Weights of a small GPT-style language model, trained from scratch on English Wikipedia: 2.57M parameters, attention and MLP in parallel.
Each number is 500 + 25 x the weight over its row's rms, rounded and kept within 0 to 999. Layers, rows and columns count from 0. Numbers have three digits each. The size before them is the row's rms in percent of the matrix's.

# layer 13 attention output (transposed), 96x96, rms 0.156, rows 90-95, columns 0-95
102:534524534528489491508472502477528494504510516511504506461501496478540523504459471473507471501539492472532534510437528458506512528497515552519504502476501512481487504491518465497513499484480524496489479458468539505526488481472582485483499512499487492492486470468491494478531502479576517520
138:473548500513476514499516553527446485461492531481527443475512424544516516492456499499515519491492462506488499502497486463526461486498474464498501552525510508489492501485519527495512475519516522510428511499500526497482510554475531521511512507508502482487479508491493502490534526475518498496
096:526516439519509535517478515469493517496493506554476504549498496477533503480488497490509508523534460484498459481480512489492524512526446498461512485537491500467529547479476522529496511486490428507503471524496553493485500473503522526492487535494515482486474459508470479554525473506486497497
110:533533525448491500495507514518479494536491506492454483528464492475512518478522531491510518490554480477485544509490504527471521461509478494494495496528523536501490502523509484519509480449455515530494458486486491496495483469458487492502469562517511489529511530499563498488525464520448515468
115:521516465502581547519496457552501535542534458497511458485501508513495512491516513522497474470465527453487511484476501515507483478501549477494489515523502476483500535485494523490515497527457528499494533482475472498441510466466495491478482496519482469517507476480542503499520508537486516502
106:509503509534473472565505515501545467509470502476530506469487484481479493518517486446532516469510504499545460470496516486512485530534492526543504478473527524516506475506528431493500451517503475495504490502537493509527520517519480489471495503516471486513453538494486522465491479514542497544
# layer 13 attention value, 96x96, rms 0.143, rows 91-95, columns 0-95
132:492435501472500446516460476503520549533547486524500495506495514507520510522504509498494514483502506501502480485497468501485537531506474517529487503490524470534530500468534507502461488434536498496524493495501441492509489486462525497487551559503455452495523511495491526470483489508509476526
095:482483507475483505495478477567512484472489462517507531530525459490512526472477487497523452517505515529487506501491523510522459506527478498513509515499508504506485443506486495460516450498499500505539498492523502503525527497525455483471555439502514457539517469490446480498492477521492526544
109:486499430470480534520458499491527525492518509503501506484528489538454512550494491499499440532505521499479451477520485490531441554492482529474522499467468491513506487486483503444510514508499491495484522514503452492497510532521474511507487434509531504505492514464476515529515503514499515508
113:514487472492486523518470490457516473533485507498535499490520516510462469491454540513503522482502497490523496467500488543492532523509467501485485453506534543473501462486510498508483498480533502560461506507500458482553484530502456563503485452500546542519494533487507508520518497497484484513
106:527464508510492486440474536502487511477545549484507471525520459487546516518538502523509511478494492502472507488527536504496488456484480491493470537529497496517494526468492493517491492514502477465521504485453518500499458505475506465580511530509493522467481454535485503524507479470500483462
# layer 13 MLP up, 192x96, rms 0.171, rows 0-66, columns 0-95
089:497515505529487512478525480471487479476497522549490558501483563481524489502458514528515477483476540504507512489463515480499473560501472522493499506500476517486530481519540504474476496560492516552463508504539512462469510509514484492494464493528497497471491524475497528485542495460484464477
098:541530455510500483498476562505557464509501547507503525495458522515505496493482491532499462523497499506468528484484471493524517520498516476510518509498482506483481526539492466506521474519478520541481503512495508502447486531450543519514434510497527478506515495511498538464518482470510454477
101:483536540523445471480506508536493552497491512523463554519486523508515476497453509503505530508470478475511505510497500495473466548521528510500492543464465514454497515504509462488530484509450496468518488515497525456472484468504528505530496498525549534491493490548505493499530488529493481494
096:505532479557458519535524514521505470478469504561524537517517505481531524476476524489523485453477501460478500511480475516476501543516506529475458530509481504493545475492475524495484495488492480488530526510509479490462520498527497472509487489519490516475539513463515537555514458472484487518
090:520505499501499485572511502498530453480467500513547497549504494500521478509490508483488488545474522473465443487498504497511503484519494486473549544494506555473527485503471470544491492530529488509477539447518477560479460491479488516497505510525488530496546495517510512520498484506496502488
095:480496530504505506529489492471482483472471520505496531520473479486497488492514424444541503492484492497486490439491505495451582446519489499523499471494487475494492499536516491535512484511501486471511458513503499541512504497475512541474540538534495492519504548490486512476528507495498529511
102:474494517498501504483572536496520536515463536497475502533457504535470501537481506490495493501468520500490489488480495503545498506513526497497500479495503498491470585504509471530480445503520474514479508537470514486480489495468532546471533493517464571508479517495484519496513474484490521493
095:511545524528507507505488496507487476510520484531515518498502469494502502507495501455548526513479522475463452517474500504484459486537473497519553515525501541514538473474462425494531532523464496495533476490493453525492469494490513483532506526506508549494475538459493482506498488507491474466
110:515495484533492488516459540559517519493462468520490504523493475517539509483465515530525479502480516485435507469485489493501490468522468500481522543481499541486479555515461509505530532516504517502502473441478529491489477540502530498510504484524491503445487478466490502498538469506481503535
093:504488528472467494512497500481489529469512502498489499481458508493525469488530459498509509525478511504498543512494443464541565547541530504541525507511496546467488534486457472479460492489479535487467468511503491504459523497503516506533469502504509541543488504529493509484531503493457521495
102:502468511506474465520447485485520489489465530485476525492512496532548514529477499532548530527494522533498451503440501462500511485502485507488500537476477496468495520510495511502457526512418522563471519486494522496513524478476509482490510499517503525494462478519501536501511474522524497479
088:501488460500500501509495521473488528486493472513512496467491557480501484493527512544502500512474541477547540515487504528499514546491477512536459529513507523441532501488502534460493501484513486482508492501548520516522534490510520502471474488516470448491553495498487498520531490425497538488
101:511472449472511495514483561522589518503487506508495535501495499495552528493481487537477478522498491482447481507499509468505476490571509542512545513490479491477536502491488506500487501521520484490550474483484496518483457487478542540487506511499472490493494514515531475510486518499515468503
103:477490528523541511472500499484518516449483506464532526482471511499510475542526463501537527540485503506485490469506481509488508525513479489493509508523497541464525522475488500507524500532491474506535489508463466546512552561449505510519470456524463473486501475513544511498509522474454493489
099:492454462499485478505504519513509511503475520535497490535450537525492556479482491527494495470487477528493495513431492495505551517566507510528468473510493556480506484522487496479479525474492471513514470502526499494501519453493515507507518509504551519513504540499468488543487451470510508504
103:520506462511502453521494522552548479501473534527520551480489508477510462531504514483496518447498535515518462489472485508532508485555480467466484514477495483482520549514500479486555498488520522522460453517505503447478491477518483491489480500505503472554474499518490511515492501481501497479
108:551516499478501489522496481508490483472470520519501504465473472496505465563474479532476485531491506540474499464496490512523533473568490506477533504494468500450492548511486474489542499497500502549509465509482508515512551524507454518476464496505473492511511486544503529462539503503504509487
093:488495493490491426526482526511483523483524524495498517549510501559518506498507510470472523477489493485522493484532472488498497466528475489483473503531520476476502556504493448519500546493500504537465448522513490498508446498499482504495526499500472539538479545498563483509533529505506488503
105:462489441522494492525478513467504492494464483537494531522498519461567522505500502493501456549473521529483469496494509483521502505490531520510474487505496482478548518489515503498500520506476504481488524509543500486485475483477533524543442505554510447494482500490566511507541478495505494508
098:476480498510493464521477496527504496513495486510506503511481482510503505530476460488530532472503509477491521493485501461507514473576486516468559531498441509488485543543494444503505527536470539499490448486473503505515519530496500527517543481497508529516495490493484462510499489542490489436
104:533478525537497448449488512488482538495510513510530497503494507525502530519504471497541557490480513492505500509457512515505508553535479506478479486517472485519518478477499500461516534494499533497503507483450484452564487443461508491488504476533523492484515495477462523472535503482475465493
103:477522477508460473523492514516548483522468510528480513513513479531536481520446541489496524528484469515490492452479532425466531488502479481561482501474514481508498534486480508534504506526528510512492479454508537494509507512537502464535503491525479499489470531479531498471489475479496495524
111:471518487507490514525457511504477492489492500543516519490482506524489502515509506465522527509472500487537474461490505463470468461521492507520503495510477472519533498460475470548536520502468481476512499514479460472520493509488493465515495481593525511513449548523527508505498511457454502516
104:473483472514463465518486533519526547513485509532475538533468498487545500524482535479495543507471477465468487499494485513504511474510491527487489495493537489474536543515544495465515487488518514505511459459510523458474478509491518483548530507535517492470479519496527504441503511465487481543
097:522482484563506485512464521511474531432449497496526514485498510516517526468504529487485506479489491534475531465508522497517500500483518491480505476499498476501508505466477506536509500493480530479487507530479467490528516473460545520542514478542495528488472459441508523504552503440506505502
102:464488508554464481471449489437494475463509530534539533455481480483468537528512516529510499479473514532528508505470468514531479488517541496488516525474488497484540504469522513488503490515497449469477502534526533488506535495499497517495496507526526473525495492514540490523546510498470484496
104:509478524468458520553451471497505530507450531491448498488499529519517497548503469499534533539475506505499498510520460478495487456516510492530509528461465509484515549486455503536466529520486538511488472471501501465497530521514486499539478485532510486516477457519488530500494500488492517491
101:497464496516494500486488504483536466497474544500493502510530502485500523471478515480505472521487521481438467479512536489540528507523491489479515515500563544496476483529513496549496518521502517539495441490475465532499481513470545538521530504516492527496434499483502519503533493473469471482
097:493475465523508517485487500503491493483487481514510518502499544487558530544491525502516517532476490452504519483426484482447530505494487479530517501522471515511493479474451500489528484496511533503506511478521510503515482526470477486473472458584523505484486487498462527526537474484496535508
102:487507497508515479456481517499521485490483522525480539505469542518529480482498508456525470544492538515514470529465504456496516485506501467513501577488498478463507510488519487505520528506522543473482493474561505499529477509470469500456515455509497484524524511480558510482516505485466529503
098:472481450503525518510494532550589521488494522496529555533503545461520492527479506509506458560503485527487502510487470477467477523514511505520494498488483521476500509495470476448487483512478484484525487523494451525491499444521478512522481490497498503476475484514495523469513499501489476516
105:506514450493502489536492513524500492484540536476544524518526517497528447518481494532569483513493474493499490461478513498474509481537457473477515487505538486483515464515479529488492507489463543498498460473549499478491518485518546496496429539507500487506527499477515494510521481489490466487
103:491503505491517478520486516521563535521497503566528531464531481515504547527449480533503484476500488476474537529495525509480505497550469485488534492534475513463515516500476487488514557491494529515539475500510507498487485508497486552504491442489535491502496447474482481508511481500502475509
100:509482519563450440487510549527481469509509470525503499471502492465508512507472488507491492498483537514483505533482454498512479477560507491506538530489485478493530552542474485522522511527454498482502484517488501499501486538483490552508479475527544479463507511473472488502527497489486473486
102:472484484515507481507520563543506548528490474498472535503496544498512535481505509469521507506468487513520521517495489543466476508525501497519475483464560467451530532500514461472511552510503493481519485503536472479484464465508494476511472498520552526514527479498499503484529483470469505523
100:544507447532492504487465488511516468495482491502516502506489477501497512522517524486494523510476517528503492481474494445494510463503498473535555561505497525506503532496492490536536492508488508509445500472445526493483464552453518536479491482539510479530477463525460495544505478510482512497
106:512467494543487513474504521535471483475490488536488518513474504423496529495467468529548468500469517491520490519474528510464550500539519476543468463497473468523517501486493492475516510495474515496485495536559503471500493507460493467497510508563495513494487526509481498515479511482460479511
097:514509500482507445556503499487526502473501514492522535481455538533521494485486496517486508493488516468452468478420494493529492506501513520490539479483508518486533486510532509529518522539462502495480501504528486497462475456481501501482536541510518490537486577497493501526494474509488474520
091:468499516492455496477469528514541511512466469568528496491475457545508504500479523524516482478489543502511497480490490471476489482478490501497503502527475468520494479468481498505496478522470512508505479520526487536493502469517494509457476505585499492499474489553517571486521488488500504463
090:514541478517492509511489509523506495514490529488508519504505508519524533484454492483486542491475556522470459512519500508528519435568523505483530555496465480462521480516509481553485481561516515479507463477469517490516528480463457496513497498498514502497487480471527519492498458506506508501
097:480507472495498466470486504505504486515460513521495520485501538499524502507494473499501466513493485518490547454489523483463544505552462488516472539445508571483520488532512514490517487481468501496551525468497511462500475508545495537521456496486502526523524503482568500508509494507477486513
091:494498474537498424521464523491512514451484515535503520531544494479529493537481520466511525493498519493489519504474484443477544527531446502505504525489493517471507478532490505472546534520504521487518525492496507518531491497449493490531497505499556510510505507470470506480499460530474523511
095:482537512518491486533521477480472490511456485544507542501474464528478528439510490534490511506490476510487462491482505512499506499543512528480506483479467502485485514491463501471541569527463542474541514535502474482507490496504503513479480465522480505517538506484530435512509504490501477464
097:507519436452473484530525573522505486487547517536515506501485495484494492474461528529522506493488508493524481492482494516521519467526533493511481484486492513501496485540473501525508483490461478490466510532505476495511444507539478465481492499533519477434496540534484488521501475495464482470
111:518495491506501448466470535470456520456512493496515554479513511493498504475512484480552503482481561530517519518474463513522502498524467515490481540474511485503529511498521489488480535466494521493513487505505520483557476520530498519516475480522527490514492478430483484454524511493461508466
110:451539495486466467499462491529472484506521523492546506509471461507516518564486527487545455497471539509498501470520490536513510502510540538485513514507500484528491541519500485459509485532489534484462492514489486513476472483512525477459463537532479486508482521507527512528501478467457487498
106:525506500507512433541490499501518531513459502555485505508487518495513500518431487534475527456480495491449451482476499474537484507516508555531505504480482479493464499510487460502473540519483531531536515469485540521528486485480505505532495525512503484486460497481535511497513493517517470508
091:518506478523486499474521524459508513498501493444468475539508491508497524494497518480532418510481541523478502506518520509506500476509476474531509490470497482498509533491521522527506493479503479563524476491480420523527507469441484497513501527536497510493509476526518534523475478495493453494
102:498510466532460479504451516505494529490488463509513535534477517527504513484485518493544515539506533548508478468507484505503491491560464479496550497488501503492491533504481482502549514531444550502506483477498474494526483529508519543484484455484527532488494499433497507492514478516485474506
099:537537473502479486473529510462528466541528481511533496513458473506512475546463477503524458553489491517491497498520499489482529504538495488532474531473479488489468530469482505519506513483471463528475462508490516439559527497507502536487519484516496470496513509479530549477505489479498491484
099:503516503500454467486486499535471482492484512480513524523500483514501480549493523518543535529472502525475537535530487498500518512523520489530470528487516512475507500506484481474505457509430486557489456539499529482481487469508510506512448519509506476484508523501512484538523453522466470451
089:487495502473478474453482485534498538519490515533472530494447441502489494522486484498511529497472552456457478508487476482514481508516515508452521548469528499506509541509534474546459484508496518498491472508544523500507467511488505500523490523526484523484485506519457479467511540496482527466
104:498453488541520453484556535507500530501492530456523553489504500482516465495502469479502483504491529524485516466465543496499467460529507498468493492494494491496506492504486510462502511511501503511513469532510481442544491493549474494516521549521480494473503500475447476470535519490463513482
091:511486504508477492494496510489494513483479492545474510540473501461538547484496496458506473495467509517499458475503496461500491491522556503531504526517505506470470478509518535519477495517491465537477522561552549551526507507464492540461496501505491500495509516512495511453511516480444508529
112:498536489550446481541487524459502501498521526553509519473502499463537510512509504499512517517473493455483510512478489502491542493502503465511480520513450501492513497517458460484500515521465480465528483534473551480492531497478532481506499513551467538494486531505463460480522500483473527516
101:529519464473492491510493527486558480462500551515460501489505529472511554491490484533530491497480483486531475469494500484481536523532487484542468549481474479499512521512501464511512507517492510494510498482533525486487452476509473485532506521514506521479471561502493549451501480479479484462
108:524495489485507470496503496460496526514495529467500532497470520522487473573498478460549486495487496491501485492508482476485531525526489543490535520485486480490523505493526460502524479514475520498486509499448523479477535488453525504562479527531488468540485490488531455537524504504453474478
111:473527483466506503512449490484501465495496530505501539537496522493521465504513520534572494539478544513518524492494498519470467464516495444515474480461471535500469549496468514474514530495456538507516508490514484480530467505528493471528464488522486500452504477489522516517502512492489489478
094:473477508480490476488491496518527565494477496489497553490469524530495454504503493524532512535488560489549482486477486465503472473529469510528496523509524543462504516554494496496495469497455534547486501512521523458475499497491515495464480472500537520518474517522478535466509488493485500491
102:495466456489487467525460532490480544469470489484512521516480487498534526524526458489523471465497508493506507537481507493488553471512487505520490560498518485478527542513514479499477505515478521496487491484497479464501517534438503547512449466519491460533473475506535512475517486512483503538
102:488524465456489519482456522503508555514524496521507503504486489525504511519484483472515448480483499468518523471477486446495478518529499513547500524496499522481535542487485491521511494505465536475444505515498488465469523479463556473507500525518517517473459503492490527522521482509468519560
100:465473503454486465469517493475486507468505518504466509464499508534522443489492523506573526524481516543500525514485528511512509506516503505507476520493485461476507548486520471480469487497496561546490475493491525475537497511486509528501510484518485530471493541517516507474544515484484443479
100:488452470446486485494513543501510528481490533459483576488486498510560482497496513485507498498475525523481455487464503465517515490486520504501494501448468500507493515482467506530486523503469526528494525466524463501524499498493511491474508503570508517480503528538508528470507443506508491498
111:479498497496479505522491507461518474529529537510517512461487539481476476544486480502504478491488521552440473477478473537532503496568529497492517555502496511471507535500434480488503498516483522485482488515480482523455466519520524539512481521497502494506461531511477521499528507540502496477
098:480512493488497453502447541495502493538468531519457482522491536521518473471490498552530495475490493487464480500464509500538484513508442511516506516477486501501511506523487540491541469520482506528539473442538491509465486534512509506507461487534476479487468479503516532515531498524489540530
091:512456532503506502507497489461520483533506515519490560486521505470548459525487527482509482519480481537478450518496487519514499519516510473552455499466494469506515479516501483485482473546466503533550509510495520497485453529489465499533468464502522540482496474500495480526513473532487474536
102:504533443491543497497498510518578509515476516515542534524457541487515498487484493513532518480489511482515490464490472527537497498511453494475512518439490518464512499503488480495522506540468542456510459492523481461488500495528462520512464495515505460512510523506529505487512516481494486469
# layer 13 MLP down (transposed), 192x96, rms 0.186, rows 0-66, columns 0-95
094:508486509441507505516475505504515496512481490454528488507511467535462501512500489473507533570483458491509474456543523495511510498515510469480509487511536494443508490451499510532522525522497523512486530520446521518540485492480483482469489503487453536520502526530503513497454466524506498538
093:502472512516495497499498506523489497494495431488508471503488433523539511528494516465479512520587506534503472508514515526497496461510504503501517485508513487490533519461535521494530503476528491462484540529502491476480481487492481490467484508421474521501462504516507511519540530478530517514
116:506518501515512513472513538489494509498502453503512499505498518445468531476573473474525491526478479481500492490532550545494481481503491499479480460479490534484536470466493549494544508509504533541496532478472452512521484469492522469498498499488520466468511540478518487483491498477479515547
094:495490501462487511523501519503536506481459527518515510491472510474504516512562537496488493502444493484492539512519511474553506474489527496499539519493485466425457491504489507522537479480498465514481511504494469501509526503524504526460491517539467503506511455517497544529451473506487546484
089:472464511499472480475491498518522495490515566465468493512473532512466505489529502512490563476498526524523513482533458516437494527503510533462472511551493489486499524501504504456508507485516465490523557515490527491486443513495539524510478464509512497505486488465494475483506495545489489518
091:476517492489508490504491527518486524509494513518494441495506521531521508464451493469495473509429517505507477510496524512545522513475484509489479496472554502488518499496541443471503508540499518485519485524559500480498492501493500505465457497520461480465541496504534481510510499437491526545
101:521534490512522526504479500487504474487477503467504521547509480520497513497509498534499502505504510484524536507532518516471509536463491464490503494503506495544519493508482476413548501516484524455524496464534505471508472512525522501485440537497545458493485468447546490499513508464479499505
090:463491503500480531510524506516478497486515504501476469469503539504481547474530509517492485500558478511547497504513506487533499497514532496481453489538515454538512475476529509542476476524528478539514491454497524524518521515478529493475518484511460524494505493504463483430490522437499503486
130:511518478539469528511491466468490458535497517503463484514481470505536510472483498527460509525493525495497460499498479498481484502527519487481524464554493477559520492478467511506524504516517536474516500466532555469487512520470518451520480551554503498481471494452516498526502497506512488520
093:488454491518520475486498534526514442484488494502503452519547494493484514524488505548528488490583497530468486490494533513522481427520481486501529473500493507460482476512482523512507511527526481508517491510498493504538491477503500548501486518433524493481476513518517467530503474477501493522
103:499482492485545507505492499516467534533563475496534513545506474513488507474550480496493487451445464491518501484528480515516481477502482535466478451514534467485520483485507479499503513487536479472482496551484493507509484476513472533495523499509502559504515510496506501465434511503489519538
082:515521513492485531469530510515524508528491499498502544531513486496551522476438525472475471529503512465487467497482510455500492489525495504525507494547494496444494502511519478562484524527484429516468514515477475483499522521503491482448497518506480525468496452520515506494521500522478489541
089:496517531509508494471539487521488508488506498501520496512478496508485518461489529417518519507573537497521502468507524498507484486508473471480490495541530493524492512499543471497513526498492472478477534495485508514524443517518477495512542517394491504502500514491490505495459489485506507475
104:509514546524497463484502533512517493536468488501511494487519498532504496478461501484533519508574528518473492535456515483525501448507493460517511505523525455479486483497492491498480549498487444517494477464515514514541481477504518493498534553498489488479539489492468465497461473537519524507
088:530528509495516481478463492490486532513480505477540528480502494470470481524515458479534508490546515477512507532518506469491511526549529479511510499507553490474474508462544462502494492499469497500502537481482450511515547528488528483511485483439478461512478458532531517520510515543499498471
097:520518492492508523497478496447498513511504426504539460492494538467511524521510471532517469500480471505474536525506521481468516550467494500506542510468476492529506486537475528519464452540506491514498448500523512530484521526481512486467554524474502499482526468505513508495508488511544515513
106:500471528495510533473514523537517500504468495474496513466543496451486498500513507463530473526542501466498519476535490525507510531484533476510464518460553540448458493494505514481481505452506535512514520520517483525503490495486506517475496507475456526495511502509426494510515514504525539540
089:498520487488529545467513463490528528498483496519479490508503514474478492495512479481493469518553515478447457540454535492509482516518513535487539503490447525547493496534483534454513502541490524500533499506488490509500524489502524506494505543472542492510520456475464457511496453500512486529
103:509470536473470468512502533497520503479455499499475494504525493487474504552526516498431527508471502476521516468471461465506538543479504495487483524490496485487523529475485491489511500545515502462536499449464530505467483548515475497523492509515473475518511489537549505505526466509530518471
094:504499452485507509498513505499513481502518500491530473549512567504495521519542529470477488508514476510490444502517493450516498546512500505488458479506523508505426490452509515505519493510525490450486504507516469524501508459512536470506483489459483539531485510488510502506504469482492512572
104:485507465478457550446507476533491532514497498486477503496443505500506503553498478531484503487482528520593517505492479523477476509517530507527493520506490517495491492492494507563495449491532480493529519481470528484476479507501483479483511518481510493497471516577486498497496495518511479481
097:478526537497477493471512462464499491492556479515478551446509541470507478470508489553518521478524549501520494482507469531483483482539488490506485500518449487520513522494519496488471491484485535498476510525467487488516490525457538531544508487487492508519482514450474475515525535532518516506
116:517482532496498443499511479512528512490488470501503474471517517534500480491499506534421531458447462536502482526485551494542485515507508499499525488508521482468491505479518527510480500497533456516496488561519485515447519462518481520532488440509495528485497484528481498518499514498512512486
105:499489500503502525516527487492463516484499487430485537494509512474486447490523500517538495513483481491516526501482503484478456495498513520557532457475518513510472497551494546517478531495483558478519530469482504517527514527495479497489541460504492485503479481529475446526496530552496515523
092:507500549487489507498491508482495455524517547470513518506516521506512483490542510540481531453514490458539524511508523460514484521471544520484505492496501485523495497490491541521478480485480465486516470489506487504444494463482514489537490484561488465489535519571495534517491473475475488466
101:504512476523519503539553553493507501528499499456507493522527513505475551483481506491463526486535545536534492461505489489534480470534512517474506493465486473487497503490499470499448533465541445497503509530501516457513481532501483469491506483477458506460494478477538511514483473509523522491
109:543466451514504472523496480486527516473516505524502513517460506529527549464497527486485509476428515468510486494483485488524482494507477521484546498527481509477525520509526495491520545516496463478500542531471477493499485466482515475505527491521510536537480496478471466471497444550505500530
109:496531487516484475494524501523511516480483514534506517501480475504498486503486516532487520458497526482497499502472461521449504528508497547528531544521461530545505495529512505462519444476506561444500504477511516450446471485490507498500500521481496450468528542501500506476504492524535502481
092:521491516495501480524553468514516510502461521500468437504490493467464492504503559498513543530470488507482521492475555511520511481513498516516466511488514505468490500473490465470521513500527490540515512504513514490495542459466495460492504456499500457491452501516483485528495496540480546551
098:499498495471508489508481489497499427474524543493515489535522523516501473518482517531519503502473525505525548507509518524512492475523501503506494475522483478487499495494503504525481469501510452496484523506500498532460512448513516493479488503515462446474509515516542442573477511519427491526
094:499536488430486496493535515502491512536547537522484477504509464519447507492512492516520508499505519509539454456461467521502510481520527521474468489468555496508480486533491500537477450501502497479483514527517506492520500514506456508517513488510497473544507479458487475471475541526498532471
096:524507506480507518509477473482500456554491477520505515503506474520478491476477477522482529477462471544473554524506501536476487493455461503476494513507501525459531481533446489465487497502484521511490511492472497484493476476517500546563482544509510476521519512496535477501467529547504535480
097:534500492492515518486496492469487504467479496505480477495484551539511459491489508484472507519594493503484461467484474492519483488519465506536512527461506528463506506507517499534499505507512503498499508486483494503516503499512501497496522479381472493498526533505545530512512498499534482501
121:526457500553523479487491518480514509505476516500464476561499484502507516536545521492543490469491522502473485500497505462538520466496486513478530514486482519529493487473492494520527519494489549501477513492493507501524499506480540488498522491563497548455457467433497496472524480466466498495
103:488539499476474477519508517505510502485492545490523486478523475519496516486538429489517513511502529495504533469472516470477456475435534462525547513498479522522511503540532478512485548521479474518516472522448475481495523516511504518458496497519505483507466513557494517503503501498532469510
102:481461485487489496475516477526501485482521495522521522516515502468512473465525479548516524515413482508472559476497499556496455490479484513522499511508452509467540502516517508493528475514497538519532495477508514488480494476563480500540465474493504499482487506453496498512514541510500493483
123:480485494496501508464503503496516524503472447511509493535526517491481544492520484513487472498453501505477466509499471526463521479509448466482482511486524513459492474451507507494540509490506529557507539519484526518525517516519536448509525527507437483535485515483455476498492512484527484548
100:514460478522452503469521546494524482476499496470497486551550510474540494504509484498489485512550497503484551513518524499480482479516460469516507492526494513526507507548494509447487501491500480497498497457485536530532482513491473504510502480515477516481486441483471497491504576515549508506
087:517493545490492480518519523505510494485461523474485481514512513508479525514520509444527473479515551497505472491491501561490521485417522505511474483525493483534504526456494544522496496501495476476489469515484518485461501497461539519514481520527488507533476502514493572494455485497482494531
089:490494516531522476503492490512514518503512468491474488501481484487496499485492522486511503491512450498530566495539527490488484533502424515481491480521528495453519509465543540451545513486504483530486494522531444502475473486522510477504538475435497525523520534504500494527497500476484538507
092:512508510418476494548486496481500462521509454498539525473455480505454504478502514480455495484472478513495498498529500521487460491487510530535523469555495498503503510475493526503513461540528524538512536552481488509473532470514490534501491510475500528477515515485514535480526512496519523482
096:499547487477522492495525502522509490505509443494503490524462482530503514475470509538559486490502513496502466497527522480527518482493562472520496492496551482485521510489506540488505454483519447495461466549503489489482523483515510507463508462495510476498543510522510523496499510440455474534
098:477525478501476505514463509471486501475505516464525478504496521534504546486475484534483468527496442530532516512517554474497488534465433497484508492527500506424505511498505507468531515495558535504472483487488517511502480517484493512508503525464480473517502537498487528524466477495527531483
096:534556505479502516525437481535494448492542543478520513501490481490499486526508493511505523523509534513537511468498486486476483498523514499497479505460478525470530490548447478519521535487470432505497492489454486510534509485526495505530504515499492452502490468500506513521481551504518500472
104:459486473501456471435541508497497506520507505516493447490514513514515547529493532492473510484472491516520500470515476526501555468511442514466467524504495485536468460484581499509459501507505465497490488514481534509499512531539497494513526508521503484503529499522491499474475510521478485510
105:441473516437494529551482517496542545542458512510515483490510526489468508485510479454493481474511483487478509506514533539519481503493479504513521491447476501470472506480530500556533523538526512500547538468484481532508502500522487473499480512486473482471519481523516510500484478480512524485
099:496456509549455502522525504495508499493529500505507472472549510494522485491477491456488447529538501514521526502558522507502457475547487470509468469550539485518490529496484513458527509494505480515451513530503537483458465489473499503512500506480504521511490504470544486500476495500513543477
084:473515509500445508504485499484481540500506514487479493462471500484472541487473495458498526484470491525483485522494537481502499519451502519490513560501534484485506499511514525479518458517517528460477538516538533463441499518487506496479480545520552462502475479458526534493483506514503536522
093:488508521457523497502513485516510472489527492479495498504524537502503486485504522479437497492459495503515476518519500523497539522504469520480487493500531511469495495485523483493505524508552450511486536490456508525455520500552482483484513505403507498499507526530517497463438541481500482515
108:496472524492493497501519469514492514517539495521492475538526510473475515476490499484483493471457466521512517491519489487454458517541466549483443521520507484473497483514520461482521465525521469517502539462505517506459515511531492511528438484571534489502503491529522487471516528500495506473
108:520490548511494486453499483513478505471421455483475491532510518480501527509509470453529512538534496492500501488526521483527561478527489499482493481496542513499493494448495502491514529507511479518487495539474458517475520478507525535482486517522473535504504527541482486507501451508501545520
088:518483483503483510551464492488509487492475511537493529469482485521494455508527472554480485482509471522504478493513498495492475481487504485465504420495487501594495482516513538530529484531496509481518501481501492508514512506505539514511499494526514490505529513509490519456504447526564491523
102:457472493520518546493467473489488544523490504497464494524507533530491527496512501512482516458476498498484518500530510493531480483535484525474479490459521467479456508508558455476537530493500474456490496532496503536505495503465496482457490469521564538534543470498492520484524507494495509515
085:496521527552555506515466509473493494557487532502520472487499471472476490509520500524512489472558525473481511526526508498481512524545521481504506481499489510444459524513512472519516481528489460486489504548489485426489508490506502477519486498445530515505480515533538472519494483494525491510
102:488547490508475472509522500506549471469472498497467453507544511497531486496488512516462481531485509494479504487493547504518547497478518467502463485479530492434512486498475477521521557517533446474504516473541513532509478490523520506496465510535460485476504484540507499503512523477488523472
102:494502463527537493471468486521504484524489512474493504546497491505493485547523548514502475534483477472477527531494486490481495485524512463472499485461520469518503497513490474474497534524490533539508458481502477526560521483511446476527432517478548506500504499487494479483519511531498551522
102:522546528477508551527491496493452523522512527487506514462455516502469470528476512501485536535502539510501489509479549521494523471492487447516489489532482501463463469488465535526482509480498496499526531503529525503484502512515490468531480494498474525482463525508532470517440460509517471477
114:491499475469514467494509524495527481503491532499522470499492482481472467497524538476509528460440482487480514523537511497518447497505464514531501500536496441447497530499535472482473487513535546480486535517502450484486494498530512461527521485521465545506531513507501529501497496525464507526
090:523491525509499488430499490504457493504556461499476523493512495469540529509502485471481518463518492483474512525508518492487492484540470501464503509498512469462515537483508490483552518507544484528521499505488499511534461536487476522514524485448510502476497526509530472489453553473538528511
103:481477470498489485533457513521527524495485537482509509503533534491494502514495491505481475498405536488497526454544493500495495516466501492534486462507514494517466477522476536487504508459514512497533514505500480497484474482528549496507484525521531511450511507533545494523496485475528442474
103:505499506515483485506524492489501477461539517498486467472512454514461486524473496543459487488559453501521452476551530485501515483503482566519497479506533538536516467474477468490524533495520465488503470466532507498511489538499500504517526476508493532468461502485522517533522516503500484510
108:516513489480491455523502495502503465534476464494480453542536490489494533486488484526528503520420455520436511519505522491544525484532462509470492504504520525462513500453535517470532527504494505522530515526490496491494483480522487501491488497556530466487499463517512501513479526501519509486
112:515529550490518465502484502479457494549545480516529499478535490472471500522513519504459492497541520485498503520516518555487495494465524513442458507492514460533499471492478478526494505490482450514450479479531529460477495514506458490497482496489477522534499499466517494517519510533538530497
101:508502518522478498502521491500492500480494488466483511466514495494484495486486498538484506466608503512527480512499494526509468515516543529509487483550523510437530482492502482488497476524512502497494516504518510488483481504478498491494514500378503485493505492548481485529508512503517481504
101:550514451507478530439473522499494505486482499479531461488526491495529460499494469478457502508442504490537552538477473538458473537496534491503540471526486515471505518495501481471509482505497485516543473491525506480471500528481527512480518541517499496523500490510529515496498480535520472522
085:523498513480478506481497473514514495476488479509524489486507512536515512510485490496471524520553518516519486472479548456538466511514502453512491495518506519466517510511490521495500476464517492546502544518528501551517519476505486486487506532469525476510420500502477506469477499479558549444
100:485497522504532486490483481477506497485514518516514447477513498511450465505514521515467482479532510555480524515490477523504519490479514466504474460527531485515528489471469501490484521506515550469514489540515546475528521484491502520471498501497540562463482475440525474519512492515546495542